Weights of a small transformer language model.
Size: 8 layers, MLP 512 SwiGLU, 5.17M parameters.
Architecture: RMSNorm before each block, learned positions, normalized queries and keys.
Training: a variant of SOAP for these matrices, 208M tokens.
Each number is 128 + 24 x the weight over its row's rms, rounded and kept within 0 to 255. Layers, rows and columns count from 0. Numbers have three digits each. The size before them is the row's rms in percent of the matrix's.

# layer 4 MLP down (transposed), 512x192, rms 0.139, rows 281-314, columns 128-191
102:148085133140100146155140147114130169133142116104133155154113112104098139140123142158122088150122156151142088102074105169097115110118124158087128140111145102175142118151135141176158108083134135
100:140104135140106139150062122121181122097122149185152114110131131111147095102112083119122097087170126146123137119162127140140149139093187131157116127121105088071144126155152095152180107117139138
096:110088153122104131107094127108138158119100146101162139119173145146096117164133113144140135102104129151128152114121124161160130101100161085158162142102141177143150110115078103145137186109129199
103:116083127109120108136127149134111133128144151130128105106109143157156164175123123148115136167156107128106130097140149101144130111116163079145106097158141164161122134128098169130148147173142121
101:111122120117095128145126104119157169119148089153132105102127140151103129134148138135123106139133119143119082122202111146101098108097140151160146112155135149126169140111123097127101120167137129
096:152086152153135115138148091122090130117181115147124117158122126178127171139108134119114142127117109134157133107146147138148166155109073119114137090144101120109099144099136110133112144159097129
103:118143124174145093128117148155076127133140143088107159135129144165093103115126099107178139149132123114144128126091169111164087172118111133091100119126142125162188129124131102121103132129163119
086:103201106150146106171117149109142122144133149135141102153192157136105130149111131129111122122142127147141111176119157113119070080120093131133097125133132143165118129166097131158103103111150091
104:164100175129151133148120170153129137120104138107163131124140100164139128128125148117105110134145130160132131101116078173085139125134123144101131125108121092107129117159084129146146196100102126
090:137151115160118153148110151166138116112099143139085122164150112150171150153110131148153165188116143163114074115131105182176124104149137136109137130131108125112184136133130130111125105145154121
101:114091101143138119129135164152078123164156098138105095112144108155144136103158164183144138157117122152145157096112163108169118120109096092069124153153111152109077109103162139150150137134131115
106:118101166131149132170100116121127123131155083175106117130127134139119140094152087113110111116074121140142147099140145114163118167145138167112182152075130140142150128154147105127140106108166111
088:120091152122102129149157131145155124146153132143120168127127128116132109103134141133154152145125133108139142099131155084117105161098077156178141147158115105108123168117139172130145151106124115
094:134102126166054152148128139161096110164116130133151128132140127113128141098122150145133161169109119132097104176139136144141185145116137103158127166101130116118123157139113131107124143100122138
098:129134191103142127078086126137132093157104132146156130146121160133124151126104099154124162142122099115183141130139111121138114152101111137105120111110141127112098140164190133100144168102103107
101:085110129144142147137118136167112108115122179147139179154137131116142111100158114162139144100177159138121118121145099128150162131132178149139129195149151118131134113132112116113118096169134164
103:134116131126108102122168103119112116124145103166138150083150096102136139090156097155143081126117102092122187168181131114090088110145134110118091130134136086171132170124145128125098110131161109
096:107158109169152136143138097110135138050132145160144145058098135123073134177128134143127112098136135139155134133135091175124081129104146136125128116118108131097138108102118154113142110092144112
103:175106130118144122142087123126137154165121154125124140120160176192159137153142129135142133144123139123130128160117118127100120123152154137127132139120117102115135139141138151118156170156174117
099:116119134132114132077109106108107164132108114127128112169160131152135137197181110116104131108127159126126141156135136116112192150157138087153143116122113146140116095112127066173136131134135159
100:133140139137096142138108115114130135126145083152092134126091094164113151152118089135134144158128121165124122111135101133131084122151166183105129155131175116094118133143115130111139104125140115
105:138156072116168134121134144125095113138104121116118124138126133124107158114075115109125162123109076123116116133097128109154189109135100145121127093130137158109105119152136116134132141149157085
096:138108163120140145145115148126152101145153144138128094103122177141165147116153088133133126167100162123120096178167134134142105151159138136113094121179108161144109138068122127100161091144139143
098:134103144129118128085186167137157081115142092127116140127138143133090098149155121155101141144114147126170112116103103122097099137145098152145133153124151165128099129134138122136140090142078133
100:127079120134139094153145143103093172119124150133148129136108105174136130126122126160093096156084118169114145153103128108168100143176113102124139135179135099143135140109117127104164138123168117
102:181111137164145102157159140147125125151111098105120111119172121113122124122124091086141133133085112144120112141097119151166117125162116117064146195104120143137132092134131069083155100168141127
096:128118139125134164114157155150109148137116134131130144156147104117148141168125152124087128140162140093132134119115125120088115106110143154120135117087170107137102131117157088116103181080104177
089:140122146076089186100184132077117132139115104078124139131142140132099137145090109121124115143122173166138148133117115131139109131141127097122100129117133170143077091157098079133113186121115154
095:145178151140130105141093158137166128145130108123135110177118128123066147132133091137141130109109102089103115154153136105144100158151087133102111147126133177122138132113139097153109130160130104
101:119117189080127147100106135154134109109108111144166109149133100103156136106098134149092087116136136162140148115126114128118130117125156118131167150146170122157063153103147162104141181159140162
102:137162146145115128101147098140116104133116104126127105112120112142105147102127135136128140167120144093148096139129101112102144132137094084122118106168157136116156157120092089128146106135088186
102:119143085147095145083105136129149131117115150131126105162117114124149133109099076114137101153149130094119087211146121153160120123169135125138110159124184160120095155111145052148119131146127125
099:082112117136152176156100138153106095142124084118111125116145131087112106179145118158137112119113105130132139125089087091181095148132134137095149138146122105124110136152169136129172097158110125
106:155146135139139113135106128134090113161120106118101122139112109119102091084147162132111129111103128167137107156129147134088138147141146129090143174144093094119104092121124200140146103184114142
# layer 4 MLP gate, 512x192, rms 0.148, rows 282-314, columns 128-191
119:131139096133064123150111099187139127140087118132113112124126128125081144139155140155147146130073129100100126106085097161111112128165130111091145121099165165156157157165122113161094113154143113
093:148121123137152123098132146085129098158149122129136143088115123142116169132133133134112130135161118119148108141122128184164137104129144127125099137102114119169165117119146128063157074127151127
116:105135156107110122147167158133124150104124128095174133126142147119124109126144141156164142114131099080112147156143116152157188099162107170098144116137188170131095151111125098134158090173119145
103:175146123137122114103136100141068114114141107139162129112077144116122143171094113095097145084140081133173140122137100176097122118128149154122178127148138098139118179130147111139139156161132102
098:098144105131131145113103136181130120154132128095151122095102096126132146131164152120093151143131121114138109071118110135087117157120149147111114135140165148147091158157167083132123094169123108
097:183138127134123138145145131126111148187156132099150132142161119144118170172098160151130178086145144124157122123161140109158159073164109163146093103133125092168199101136111150148138119145119128
085:136112110123113120118138100156136131159144196127110161101124111111167091132141123118115144111140171118141073106127121156135145104100123124113150107185114086144130182078163126138137106143134137
098:126148158114098108078139136149126152115093143144130152152114173133110107125125127153130131160161141111113118139154141151125112136153145124107132173123129115108097143113157148144133099116160126
096:134122090134124133119160117128119142144127126094140124110125082143088118102111100151146159114118130158139160153109115117129132150098145110150127110143143089122136126096127155173155166130135098
104:106150126142168141134099121089109126101126129126108153150122138139140142125142114115106108144133119112124109144124146113121106124124105151153133149140115146133143085107179124127086076125104090
105:101150135133124150128133119145133118157130117152119127115125132118123134136125139137160148110121132164117161152105131101152160138130134106103173081162102114158103091122188118147124119136157156
082:078133171115119151152142105131132153130105142134134146091136133110105113134076112157134141095136109148128081161130108158123089116156153127119153117137092161132113096128129180145130144187173127
094:134116114099103119100158147128130152096070160139153127129120150140126135162132080109108148132158142140152141046099092108102080119125191119119099134157156095097072105109161115173109097116132115
101:113137157116121144101116180102091129128142169098100109117106121121132124132106075127156100188082091109121148043130118171141133123142134145160073148143148166117105126124146120139125109146161151
108:140092116159099102174174118107146131140119115103135128084122154116124141156106120126122157155115147150126174126142120200127098130115134075114144136134164118141130138129121158119114125161128129
100:139098164148147124131158138117141115114117165144124150148165125075177116090167117147081080130128141116130075144088138112132136134129164091122131124124167131122113173160125127125128143155154117
099:158083157153118109096158154137109113144100129126157164089129112145106131137122141121147141143119128135131153113096147059120154116164156109108125069097138140147122109107185179123147132120119113
110:148122138151162124167122116147128137168128133121093110146114134174135100132114128167114119117098133130198122122112112123153089090138164144160112132127158147161138146155114134116073137145104122
097:128125134083097137137118105110176119108090144146146148142132130115080173138132159148114117106137081135110138173100130176109125105153152077128119119129125148118136125150154140165148145144127131
103:108145102127183181144136129101137171108140138126116095145154145163118105144088095124136127186127130122116132138124132093166093095165116150151139123142103136136136101135103124176138159157102115
106:154120113160151125134128142100147162099149129052136120118145122084146150142090149135091125145109153138100126152113106133153103126134122125124089151129123160140117133144123122132127068121107104
092:140112125099151154144143121113152108114189150099152113090137108118163134133122121140167127162086122111156077140143103158139113129164177141160138098060164114120132112081122127123142114170124098
105:118124113134131139111141131122102156128132117116139109127124123048128106173109083121165100155139146115125146103073131134154140071079131110087154166137146082104130130140117132122129122119174154
095:126078136124072125130158176133116160147133129146093139132124124115120120110114124109139188152153142150167145138128125133129106107102110139124180131133111101133116125118101107098131128128124091
096:149065070157096117075114148108110157102148135107097098099140121123131127139121113114116181116124082129161164125129123125106084127116118095169122134153166148156112137161099099063122107144131113
088:111163113063134152144107150134119137145140144151152112157124131110107149136143112164155143115109127098113124121131158095162134070120123083111117138122144114167121156100098122137100103146120146
083:119191114109131141095173101141040136142116131157115112181172110121130104134140139159095165150112158154124125153105158141110102110135156132159123166160133140181124140132155138140070128085161124
092:124101095081126085144153112096113110135135123116124129133143137117100154103165134081130114168146111173094141145115128169088171128164110111117134100106108108152150133104105156122139163110125131
102:153125129129121131135123125097101155119118127162100131118157102110094110150105144164169118122112166162160139152132125108155167095132165065112152142152171114095132163141165181116116174129154123
104:113136105151123120133112152122124070156154143123114153056159143125168143150134110141142130131119118127152107124100153125121122140065141129112134125102126113153112144112141143127095153107141115
104:130143133140137136091128129136137105134092187133169104147139080136088130157119163119125130098114136109143149079173172126144104129195148117140099160132080175153117088122120125138143163112171128
103:156179127115186151115167137141131090109136186157158129107083135160127115120136125132132116147155145104137141123117168119155105121117148126136126169115158149115128148150087162140110178146115165
112:152117112085116140151111112099126090107127122143124169179116131151106150109139111146141104111124106121138178139125128112087126185187145153148131110116142144097129140139120092134119127108139105
# layer 4 MLP up, 512x192, rms 0.143, rows 282-314, columns 128-191
115:099132096145140111108141091114140105160128138141135168144130115119143132107141093110129117115159108118163089166124146140140126146126134126136107133149139145089104085129131152095106070125123137
089:110150162135099183115158115140118157129153103161150099139125115111128110133095142123135117127135163176126151151140137116124152149137127118100123146110162111126091147137105123164112136122152117
110:130113143154156143121098100111119148139142085109153108135151111080169123101147144133112154108115139138079146121127130114103156131148090107160099087123104089104134111151148138155124117117127104
094:157115143138117156115121158127127096132122149167099167129119144134159130101076136146129130129104158127105149143109149155170150061150106139099132145137115044119114140113085115100148114082118139
096:162097149110153152138091093141155126128143130092129174173105155140135113120166139102113134112101095131140111130081104118118097109123106169137140088102146157148116128129145108134157125113138058
106:101150166147117135125159148156112125091146140126113118111185139090117164171141134105071145163090076147133135104085085154130121136117147116128085111137138136143101130110143152124141150141181102
092:110110112159131098139165150168128127092134123165142142152156159139150148136148122145102106134147150097141134141116145149190123118069093154152105156120113136098125127185108144150111153106093141
104:116093107155111113138135167160162159120136145118145130118134145134145105170139072128096156090122092124118125139103142109111134133120098096165129154120132139174150128138169132082102115126139122
095:090123148114123160127151134135147131109130133156060140119134080121108152167159145133098117130143148087132121128110146112111135162129114120092160074117095114159144126146131119142163104140173110
088:136109144136146099157133142108113087115162104128111151155156117117114114159136119149103123098114093097167120153162132146126098077086142103126116106127118153134088075158130133133113112145134086
104:142124098106133074135112097103076086131062157122133093139130137088069112105127134146107101143142141189139148146138150115138149140139089081124125141146126144129180120137134165130132156118085117
093:153139171116106148135123147167119134135112122112123118132132121139166134141112118115143162122157152122101146175135112156108146091133134102158146142153137120104137171108099149193168158145134083
100:126090140092144145123143154134151174159075118087160142110103149129093099128155167139114090086119157135110111101121094140117111136091152143113141141126110145146122067180102170118127163124119126
099:073148117090142152179110119127103131130158109136154120149149163149150126093140109161119166157159125112123129154093142139158127151120098126120187084174087100151115164106133121156111155108148134
097:112160123104125130087082134084122128106107148121132173141062129111139139123132150123141097113152117138117093122139161101165118137105133106132076078122093107167169187124094113162142133137152117
099:154137139124158125099131163102166126129163124117103099102074126135119128106122124100107129115155120124113131113114197135120113112154083116122142153129121109120103100189075073118134130141083173
109:140110142092129132087169156081089129113158113133145116119091148110140148140104081141111150151169112163111150106099151152085114107132098091154098135115089078130133147132108133121136185134104135
103:130138120100176126103105128141112102171152122126100132115109136133141162117110109134105137129142131144105118104066163097159104157161105161144108120111113128090113127124138129131152178135079100
098:082113128135143111142108139124126143150169116116137140121185135165123112128173135122090119097123081104145182130134144140122119178147133084137091166068130123159150140132143130104154117118123103
102:131118160138132136137154159136141123122122099096119132112095127157112163123071099137133155134124162155137107115109131152166088173162154123107151145146167156133146118148132112136134114119101141
099:132113157109106101144155110160168132098140116148092134145139116111102081135110145131125133112149136107120112117120149167122077139091128129146148121134130138173120177155101136128138100137067106
096:155123156124147103158133125107109119130107139142108099083186139099168158138118139130146099150137123135104106118101154117153185118140099108134159166117176112088128124158143155079167108149081148
105:158126151133090089126095091125121123125124126134133126091131116115129143105140090125118145112128130161136137151131167125159092109122158145149107121152126156141118188130096147104110145131130121
096:134159173129118156122162169141143141109141132108143131140133111137150087113156130120134104127146155124120133052063120104098079146118115136154121142151095138101127123104115125139127136140135137
101:112132123109099102102105186139169159121129124152143145085128099099154127161159143148120160138185126160144148136151105147094127174131145094156133096116141149127187141079148144130125102151093075
098:111099101146197114098094124111116127131116109082112152114179109149107095131154077130106140065098109106163135175125164113124066152094143107137152115164127117115119093123137156102133114152111135
093:141090117177108120107105143142116149122131107106107132120181167119107116086140134151109099138149101154153139120173133077093156110119101144147107181130137112116128166119112154096125139123105090
090:127113057122113121100137136115145144089155140150136139143153114142179138135163157090124128126136146126126132099098150169085116111111167121139136102102113148131120124097148157127171174101091160
096:163103192135123127125163124160100175106120095163132102124144127135076150138119117138105172104126141155135151115137137139126151170167118123102106178165145115136077151090177145169146091103138137
102:128113085172129134124137177127107133178108186156140152125125164183147095140159101159154143107133130176151112142144084137154090155138163117149105125104114118115109067120114135154147125149084109
101:115098131147138117149149099165130085161146091145131176158141110165145128124131110145139117129122121151114187141124155103070120126124145123094147115126146152173100116114124124071078139115146102
099:081099100130136122127142106140130157146136128142166112139124113138104171127148102155124159123094090155126079143122124147130098096183131081126098110146159137158077117147167105139133107103156144
106:155116066120123127142109154141121123102122140117147130118181090101126103096126116130166134119093129097097143137142154120118135129169142119130138134156101135129128161108122132113132094151137132